config = dict(
    positions='rope',
    rope_fraction=0.5,
    parallel_block=True,
    init_std_qkv=0.0784,
    init_std_o=0.0,
    schedule='wsd',
    final_lr_fraction=0.0,
    dataset='wikipedia_en',
)
Each number is 50 + 12 x the weight over its row's rms, rounded and kept within 0 to 99. Layers, rows and columns count from 0. The size before them is the row's rms in percent of the matrix's.

# down: layer 3 MLP down (transposed), 384x96, rms 0.116, rows 10-23, columns 0-47
# up: layer 3 MLP up, 384x96, rms 0.141, rows 11-24, columns 0-47
down10 123:39 38 43 48 72 41 44 53 31 33 59 52 39 56 52 30 48 46 26 68 40 68 40 52 34 79 47 70 48 68 38 58 54 47 48 54 38 54 43 40 42 57 28 71 53 61 39 42
up11 097:49 66 37 38 58 44 32 47 48 52 36 45 46 50 61 56 58 31 46 37 52 71 65 65 21 64 50 50 19 47 67 67 47 38 72 38 37 58 62 54 44 31 38 49 46 42 71 36
down11 090:50 48 66 41 50 49 48 40 29 41 23 58 60 46 51 55 55 68 46 45 59 79 71 51 52 68 48 46 50 44 61 39 39 45 72 50 37 54 64 36 51 40 60 50 50 42 50 45
up12 097:62 39 44 40 44 68 54 41 48 36 46 40 53 59 38 51 39 43 79 36 62 41 49 51 35 03 56 51 49 57 35 53 46 54 70 50 61 50 57 42 60 50 56 56 45 44 42 59
down12 086:36 73 26 54 48 46 51 47 75 33 24 53 59 39 50 51 41 56 66 36 44 40 40 35 57 59 29 56 48 47 46 41 54 47 58 33 69 57 39 48 49 58 78 42 37 63 50 45
up13 101:49 53 60 44 57 62 43 64 32 45 60 56 49 58 50 58 64 51 63 31 53 53 42 41 35 55 45 63 20 54 58 41 75 41 67 54 35 43 61 47 64 37 45 29 58 26 57 40
down13 107:35 53 28 64 30 61 50 48 45 63 39 40 38 47 48 49 42 56 57 45 29 45 57 63 33 39 58 50 42 50 67 44 59 47 46 45 51 60 43 43 46 39 69 53 60 42 45 59
up14 114:74 68 55 60 44 70 57 52 26 37 56 45 47 70 53 54 32 50 55 58 49 51 54 61 29 37 51 43 42 54 37 44 51 38 46 35 48 67 70 62 47 50 45 48 25 32 57 63
down14 126:56 32 36 84 40 41 52 35 43 40 41 31 40 52 75 31 64 41 73 46 51 64 48 36 58 50 41 31 57 49 60 55 63 44 50 56 59 61 64 31 37 60 64 42 62 69 47 53
up15 097:28 50 22 53 54 51 57 58 41 37 51 53 44 39 51 44 46 49 50 31 57 45 31 47 53 48 54 55 38 56 65 39 40 50 55 37 30 66 56 25 49 28 58 47 57 51 57 48
down15 096:45 67 54 58 47 38 65 54 41 53 50 53 41 56 61 46 41 58 20 61 46 30 43 32 68 51 52 60 46 56 52 54 60 48 47 38 36 43 28 54 50 67 62 66 34 63 22 44
up16 086:60 62 51 45 47 37 24 56 35 33 69 37 52 70 30 48 60 47 42 19 68 44 59 40 48 31 50 46 42 49 63 51 56 51 53 48 37 59 43 61 47 39 42 58 58 56 59 45
down16 080:35 42 43 52 48 62 62 43 70 78 66 52 54 39 63 44 52 47 62 47 42 70 58 65 35 54 44 48 47 47 28 60 43 60 68 47 43 49 52 39 35 58 67 41 67 68 47 52
up17 105:61 53 33 56 56 61 52 49 51 53 61 64 53 45 46 44 78 47 43 39 53 39 38 48 46 37 63 45 40 58 69 72 48 45 48 41 41 43 73 47 56 36 88 44 52 54 54 50
down17 118:59 38 43 38 52 44 75 46 39 47 79 30 59 61 39 47 45 46 26 55 70 56 51 66 31 57 37 51 36 31 43 47 44 61 60 57 47 44 64 43 52 38 44 37 56 59 64 34
up18 108:46 41 42 34 62 77 46 76 43 54 46 36 37 67 68 31 68 41 63 51 58 45 48 59 36 53 44 46 37 41 49 63 53 52 62 47 47 67 66 25 60 34 51 57 39 54 78 54
down18 098:54 40 47 69 22 42 72 55 75 48 39 28 51 50 44 70 45 31 51 51 41 36 52 57 63 38 56 50 58 61 54 42 52 42 86 25 37 56 33 40 44 45 60 46 74 39 26 46
up19 103:65 65 40 45 43 52 40 90 42 48 51 48 62 46 53 53 49 36 50 17 44 45 54 55 49 40 42 46 35 60 58 68 44 60 40 66 39 53 64 53 71 51 62 54 63 41 62 49
down19 090:59 39 50 55 65 52 60 50 55 53 36 55 62 52 50 43 76 64 54 44 43 32 61 43 65 49 41 54 30 45 38 37 60 64 55 38 33 47 67 61 47 62 51 45 43 64 41 59
up20 124:40 70 49 37 56 35 34 48 58 34 34 39 55 52 51 37 36 45 71 45 40 46 50 48 39 66 78 48 44 36 50 67 62 38 72 57 81 50 52 58 65 47 63 54 46 38 56 30
down20 117:37 60 66 35 37 57 57 76 59 56 44 46 60 52 60 53 75 63 43 71 42 52 63 49 34 57 34 57 47 71 44 49 48 32 31 22 50 49 58 68 45 53 30 42 54 37 58 55
up21 102:45 64 61 51 37 29 43 60 47 47 46 46 51 71 36 57 71 50 55 34 54 57 36 43 43 63 47 47 47 69 68 80 41 35 71 70 53 56 60 56 53 53 51 39 43 45 66 37
down21 101:59 43 67 54 29 25 66 59 50 56 52 45 38 50 51 37 55 53 51 44 42 55 49 51 44 57 43 44 57 46 64 65 38 35 35 83 66 47 69 49 39 47 44 40 47 55 28 64
up22 099:56 76 42 53 57 40 47 62 18 41 44 51 46 35 60 41 60 54 77 45 61 42 48 41 57 65 56 41 55 53 58 62 64 64 68 53 63 58 55 41 37 29 74 64 67 53 76 43
down22 096:29 63 39 54 56 49 54 66 59 62 60 24 38 40 80 63 44 38 47 39 53 56 42 52 36 64 39 83 53 61 49 50 45 43 46 54 41 54 45 54 59 39 32 48 59 54 29 61
up23 113:58 53 26 91 65 40 41 46 38 51 54 45 27 67 56 51 54 47 66 24 33 70 39 51 48 57 61 45 57 50 49 39 64 30 54 44 68 65 53 51 66 49 58 48 46 36 62 54
down23 120:60 52 47 50 37 39 34 44 48 50 52 62 39 35 35 37 47 51 67 57 43 51 45 63 68 40 45 27 63 55 51 71 55 35 45 56 40 40 56 29 48 46 39 67 57 55 55 74
up24 090:59 46 39 65 31 68 52 42 46 56 58 51 55 54 56 25 62 46 70 33 40 56 47 49 46 40 66 49 58 56 65 47 63 52 56 49 67 64 27 31 67 53 56 29 62 30 45 57